Weights of a small transformer language model.
Training: 103M tokens, 6539 steps.
Each number is 128 + 24 x the weight over its row's rms, rounded and kept within 0 to 255. Layers, rows and columns count from 0. Numbers have three digits each. The size before them is the row's rms in percent of the matrix's.

# layer 6 attention value, 64x64, rms 0.0647, rows 43-63, columns 0-63
126:149065168117133124125153128118078144168158066140150116146112107128110139145147125127135134133134091138093146161119110127159131137141130091104167116088107132145122148142103110145108096131180130
097:115122095108116175113139124096143146135115119153122160115145137119154101176102096108172124156142111106136080162150146170104125148114141144112083156153140134119115082108149117141140171142163111
123:119176118141120126114129098132109077088107121090125130151127144131107100159103154128106148117096174139204098147090150165116113143126146118149102129134157141101127122157105166134101125119133141
102:170150109103139134146160074136144135134137131121172169114135087142107118146109117116142162154140090142126100139163144097162114121110134129137116105096167091093130136098124140117127115170179159
102:161180118135122136131144124132118139174131124127093117160150133161155101089159186149110121114130098161139141134121115132130108076141107146131149130169139123128095072123108141099132128095123174
107:149093152118130113106124138119177127150101101118109126131083121129082104122107112123117145141091126171166095134164159104172141136150117139120098120124121165125107106138129136139125184186138093
081:123138128085061128119111152138121119103104113116136165107110116082091104107147138165148139122152146147101149161119167106146128139077162150141177123133106122124088103113135111123108104120151150
081:111129130101126101104122149146118102085101136131129127123141160089098092151160131128100138135126155099137160151130150134143161074131134158138135079172175141099125105119147118166153148166126092
091:144102127148149127178115131104112100148149097134155136135138166144104159095116117210118109139110110119141112149107126143095123165133101126150113170131132121152123129100092134133115152125062145
096:151130111142109141129159146083117134169104115143145131108124136111095144119140130127136119153114146169073154098146119114125103144071136153085125119104159165136124146100108107193132149150142093
095:130148088135141124153112074104118135125115115143156138134072181118163188096124158143110136103111118094147117129117130132161135122161097133134118137131115107100188165119160134099132118121110125
105:151115147147119134158146093148158152145134094131141123131106141116135156115108107141131129125150141105105155160136145111072136159177112148127149133118067103086164134131169128098152111099111076
092:152131139162075097179108088134118158127137134108143126125094094148142182108129100163149111166123095154096121109157131119138127141149119111153163164114151166106105122129098146101121151133142111
106:146113127158167098144135139173076131142143104087150124146143128165149143123118083131111099144149162121113152115137098138128149083071120153125105143147127102110120176130121115132108086093142119
098:161158112136138122142155142117114123109126125105130120167101151091130126114163103098164117127117109172108132117102109110090113164136145126112097129108159132140088140149131196147106075097168140
112:110137191143180136123125123081082131113132097120145141142085097135123132141122165155100164102114150129127158127138101118145148099143143120125167163089085158116125106105107127096115142149134114
091:123063095142141109145131142137121096139123163100121091116110142122161147125106160119124143145113148169102157150131178145141120117103105103108113110115096126131144104119153151185123158151156079
092:127152099098121130116159118125132114177127121135172164101088116151137087150105135150135144102189107098071129134147135124124133127158144128116125116103136172105141128120128113113135146065145091
094:093104119140107124137105165115126131129140160205101145113124107084111093108155161118113123155108135176142091108119179166139129143130100160138090129144123093154139105153129130120143131126118145
094:143142167127127102111138106133125129126097098076124127122133095127097151180136164089125174143133164082105133137161115153160115140159102152126148098127120144133141121177162096132123127127082130
092:166118143129081147107132117094159128137098110159122132135136128158084132140147154079111130102158116154160118108120114131131107135138121082136135219148119160122143121098155120104119094122131124
# layer 6 attention output (transposed), 64x64, rms 0.0539, rows 43-63, columns 0-63
125:125154080150122109138157088103145136095163150132117114111125124129130135100104134148125140152096100170201130116136100165088124142148144159129142127173114142121111117123156104095147131091089130
090:121128198168130116100119137159156074142090075143109117152122135148096119089134139123165134140144170125110128112135104155112114114113108120100126161150088114145110148144102151144115104154150122
123:172134170124089126153098142134140167135122119171084135140152167132167167118144106140116098143160125131091146130121120119132129111116085098111125119079126111099112148147126111133142077099162105
099:082116132134138119123122132114121079151135148136086096156157082143154142094115097145127088147113171113130147141107110173147146119131182158148157124142124156146107144144095135114098083124129107
090:091131131119125086150100167131129144127127118127073139131144156104078142153127098115123154128153157114161169121107104117122067145151093088122126107146130109165133143152146152170127160125134107
107:069131161133113144120168086133104149074139127134160129164142122110133171125132126158130104114131170119112123130167074164093148118114107130137109166140134148123163109139115108113102087112131122
085:141114102123174145153152159112134146149103144148100137121104138128140162137147088122051120139085162098136143134160100121131123101106114099111091131110091138162107156131109132121174156133145133
085:156149116140122148102138112091133154075125104131136164130099165152144152136135134142120083146102129103093095129140160127177107104137120113101069165102150156132128165134107155107147106128148113
092:107130164140124089107152148155110135131127162121098128155124142102149124143123103112117133115127116145123121102135069124133154176111096144133124075116154122073149126160187167124123101157161122
085:122151157145103127086121092152165118092141122169121120114173111159116139162058132070117134129127121138148110109135082133129123126117164141110168121122108147137112131172145127110146115136113164
083:158136122146173114100172150127095142118121176114111136144122129103165090132115095147137108124094116147100131138182139108118105138120102095126154084132133178110174118124155134143088111149125110
116:131101109119152168083129140140101132132104150118141135136148083098118104149149155143142123100072118177180080096149117146142144145106124113154168098142149124125115133088116119144125164146145125
090:121109117074113136132158116143097117144139179161104171122182125095121114084132116122097113087114133130178122145125106130152123125114124164153145082138117162142154138121165122086101135135122121
099:154141103134104135148113127097132081123123147153130145073110129106087127169101176125136148136119090136134138129079161097139102174125132148116127126146136190108164139108108143096153127119113139
087:105123125124122133136075108160158141128096114141132120133161098150128140154087115125063116129156150095145157135132107142144139108151145140116173138103115150090119146143072104151142185124103128
108:170127093148117099129187104088139152115129170113155119099150122101134142107143134166136073144145097160166130126102130162121117126144106102130112089122108140130121140111174113136158098105120157
082:156126174126102157071166123155149154112113121139118135136144094114144116125113142132125135124105067111107166133161131112107124149128168130117129173165113127160108112068100140123100115101144146
091:124128095139144154124126126101127082115120122120132132150168111156106147076128125101144109146104139184164162136097154129101142074113126119168097132107121153135149188119136135131095125160146108
084:125158146131111147131142126141143134126123096117123133171107133178129128151133107113164120090156168091091165094139100106161132157123082093114121132175114084129113076145148138144154129117105128
093:126171109159144156090109123136092162095176149121142117125107190086141125132110116180111125117130151164141087131111125104121127098133125106132113168143112137115106124079107109137161137117138153
092:070106140108142148134187138126161139151106080097125131152122149121115139121121089175153154129122152134142126109163110129053153132121098136113151090134099140109124097159138137141129128118119136
# layer 6 MLP up, 256x64, rms 0.0767, rows 0-28, columns 0-63
108:068125128178135135095144120120133158109141141118122133089165110132125168133109149124127139083173076159119129138154157149064119112089135125119148153134118116112098108118109153122109109106115112
123:087089135085162171113152131142116128094127143148131128156110143120148127073115123125128111123176123109161149141136113114147145143148153093148160139144162102093143085131153159132099147083133106
090:170116131125113139101111152133099108138145083125112150180154132103147127087150129129142145107100126103089158136172105130169133112134110117084159105142114086119126117138100180139161146157120106
123:097147072126159128148109124139104122101155121155147127164178155141110148084108122126113150092132125116086128164094153163145102137138151131115127125127141112064166132114113151129142156098122101
099:132145092104124085158096157104169139106120127137103158148183150114126153135163109145132102123103164090122103159133116143155124132158129124098091135077087140116153131146110160134127164153127119
115:147143149156132092138099125131158158127123161114151147116119082168165120138104091160133153121125147141097129158131117140134125106139120151085113137086122200122071145102120132102118145142108106
102:161147144139107111095116120138135091159138105125095146164100096076102144138116122122124101127141130123149106155094132118125126170142159148130126158120160138075193105166152153101128128142098115
113:165138142135115101116154095135140167140142182134110109160144138164152190104075141128126118116138106134136135146142120141109101138136114123113171109087141095100119082095151140152100107112101129
068:110118143104085154149093135118149145124149132173149129152100115121144092080078160121115160119161134105144110173132129125159087134136133162137081135113134098133117158140101096147166113125104115
108:121125189098134110129103106123078122105099093133099141136154146131146133113109119103108137153196120143109141153120132100143165118146140133073123110119155127130151156086132162117109178114129116
084:158138101131095107116148116136119101124097149130121162123105080101160139176109089098125109168139097152136129175117124161170107131117103116144108119106157092171112113109096118139163131151120144
090:103108134142098091107101095142099110122098120110159150134132143118131139120161136140130145055123183069113079149138122149093130137126141157118130163122114156155128140103146163156147136135133146
083:099170127089111121105128166098145113156099076109155121131112105162106130145123166149165130103131155118115109142161165121146112138144088122158108158110083122157106142087140096121136127145155120
083:136133124089105141130147106105162160120095109106123130153129124156150106131133151092097137149164119094155113140134115184144139162130139087101113185121131108113125162116166104105097128170163116
116:100126164144154157150150134102092108152126132141129109116099066139118095103134140131120141107148104087117159158160141098153091159139106121133112169078135123150149111107171107155128138149097123
132:160165167143126164125141102122165093133138116106091170143145151120146145098134155139113159128146121162110122126112119101173134131113132094095143158126182083094124174121104125099133117104118134
100:106165165119125096123125122124144067126123145102123144197112149142123123119112150129153135140121127146078075109117126134156154148118181098149135092165095099147126131109114135147135149137117099
059:131109122124154166187146107151153182086114098120121098121127107126113165098118089107157152129138172131102131114128146141129131125161121100130160146145160148127114153117125143153069141126106164
115:102142134153115092155089128151148117084150138140150154134101130118094148125133135088117114091150184134135132145152194150126132126137095170147144152094150125091128136078141099137124145127135108
088:135154166141079151112092149128086100139156102135099139140132104114119147143173116143098130152153147137153129142135151113127122081172117172135116084129172106107122102139120173124112114109110096
105:133120103117151108113126109144125108090180121146109158138086168087127141121141123124120154097164124136142127115164120144131173183147126104115111075134148124088125118135112122155124165130127068
096:119108109135104126094128116125151138103110156159121138160111110192166147113137134139116108139121111104127119132172155096139125089123167139122117109101107115142080174157105155118108182139168112
117:134135132150087110093127139149123145143125119121117120118141144147101132152143141161093154116153126187187105116136095111137122187105108147108131148128103125121081136128176121110089130184117141
099:108125157127086122119162083146156142068152104127135134110149127075092153163130125141135154130135128150093115150131115157140087143115096119145149162141123173090147132157129104122112091110105127
115:134133152143098115085093169095117129141102074124112120119128116121122128163091152115147178079121090137124146142166148166127129114142146132130121159120128177129126152134122093130092181147126129
096:112161160142134141104111131167154134151133155102094137152146170121122161108152093106148139173148147091130104111099125128137090130081162116140126152105113118055140104107144130111134126153109148
077:103166144129180103126116130124113100123135155140123160125125131111158133143121067134165176158090097135121137128173111136122097156127125153097128090125118109177121096122117143153122129141115073
104:142097154106145127124179136126134197125139132119128146152112116094100177099136104101128118131112120138156136111114123145145143103157069117141129149117124141158097112140108116189109130149083102
107:146152164147140101137127125144153089124122116093121112169148128168108136133122067139113127124164176133180131147108128069142104129113123121140126130133152124095149089094098162126167106127127142
# layer 6 MLP down (transposed), 256x64, rms 0.0629, rows 0-28, columns 0-63
113:118133127090129141112178134125150113132124146057136137119092146105140114146111154136135117146108098100174133142165112149117138137104125128196157090116098089119130124113142140105162164106119153
130:102111089133146129090115126146096137145113126165126140134152145151153154117139124096074113100104163130146084146094078132145150138158132150146080137118143109156141140167118118105131143178096115
088:111108123114133164162109082119124117118076165159141130135128103125112129162118127138144127114102104161172116115085125136103077122108158135182129141128100183095131115138145123141117149165143155
126:098153115097153110145098144135173124167100168153107126120183109101121158104149126146106092127118140088137166124167127136145141151132132078124134133097115079122136140090109163120128144103123140
106:096123109116161148122132131172106118114166133164145113122118125076087147095101124155141139112086135106166081124116140153132159130093154139148158106126141120159117139118149091181137148135132092
125:161123125104131151168084167072133115127136127168144133128112123100091085110085140125128155138097120154133126165112135138128114099118173169111103120100125136172124123118139119159144165146142095
097:131131175108115136140116087085157160100106083119144149120128117133080109144148134136150181145140108145118088102147144147114146117096113148135157145123071139147107135151168122106108167141108122
102:161178122138126129134112090164172126165173127166132107121114128090134085159145151101108105135174139115079146155154119128116126118126130110121126079116129104105100094152124128120153131158125103
077:134092158184132116127115128112129154126121126114131102081102182136127126130156066141123112153127139137087186132116096142097143141148140147126090140103144130084137127158122139098112148143116166
121:130113115101108154107175158118153114155143143137121140130131130154121120166167096140112083136099136118157158117143077163124141100083161135151162123150113124107098122141115114104128060132115102
082:147155131122131135134133096108095154108132120130092145126116080145114149151090166062140174176090149123140108137112135114112172154109124126127157147145140138172131146133122131082130107091134142
093:161151143133126164106119149110082123141151125165103073107143102116107126172095135118138108135114107149153156142077156094165131126120137192132134125080132097130121131113147122127115154159116123
078:156126179159109176141130105153102113122074132127140127147152110120120100093092096119083138166117083134109136135128133114177145149149136181141143116106120125087147099148131134142140131122102111
087:131168093164149150132161168130104107134153149140146092092109122140139133071123122125135098118151148160088140110086141109113129114161135145130147110136097184152137119152131120109141114076095120
110:124091175133138135108109115134131132108149116095134138133183164078111147093131104154142097121153168109153132148126108142138120140138098143149202138131114136097125150100103125090104119139123090
147:112174112085102162139131106102123106131149134147166117148133141141110089088117111152107101146111112113167114143151083154105119132120173101117120150145091127160179128098150146134104139112123165
098:131123155088111148140113121106089155103126164171131146096093154123138126135108132116117118119160127140108103137085114151114144136085118167129116168186173169146135144134134092109124169116133100
061:076143110096156101151110187146108055155132144149126132117136117111143132122140112167116109145125122162118119147160147163122105101112120150119084140103121108152120145120084119168160114137124141
115:177132135077123164123139129092102126133107127086099104147102145114171099111132167144143145141145110178097169147135087118160158109105172106119127133103120112165123134108143134129137109130099118
088:076119117132136155096127135121166117160108137130118109112136102101167124090114151155145139176151134134093122117172110155151161130109140118139155092104106061130103150139125155165123104113137145
113:110113130107111127098140113114117088153152117191133150135097102127121136103080131135145087136188134089136088145148110097143148183156135112163127157137090144141131113126153122130155113113123135
100:108137136150132121171133139132120128109141155132158110107147159077078103109152099152171143085138091138140115134147127135126147148147107131100155134067135124129139090152116083148170095113133144
111:140090184157156134108076148138111149154123106126158126141114155090149094150142112132142118124139144087146126107122118141130144131108090086150135118135155102073134178134112147160111154122100107
092:110120139121120118125122168113109119104123073135137116155107101162127088137182162151155096151117145140120159105125194130104130095138153094112082102131120129121170153113147115149146116142143105
105:104094151131103124101155116135093150113128135108154162107116153082140134129154132145080124151124179128107125154090144080156136114137141152155139143116142145113110141104116135173083075152132148
088:145070114107127157117120072148143162085128120138125182107105135103102103166115159113144125122129120153144142173139096082150126148129123151088112135158145125133107120148157151088129123151143123
086:135121118105142139166077129110102155136133127121174141087127126102064142183136174102108156138128125102121141123106151108099115126127117124138126135164106176154160128100107113136164115103152138
105:137112111103117113109122136152117153160179130094077149115132048126180167120112131117125106125126158153087137121113140147119133093104126154117133142133135122158115163138095178129145109133125110
118:154096145132059137150153126132116113117124137119146116139121107110097092128153157121097106145154073147144128086155120162144159157104125091187169134137115149120101127105153128146121133117154111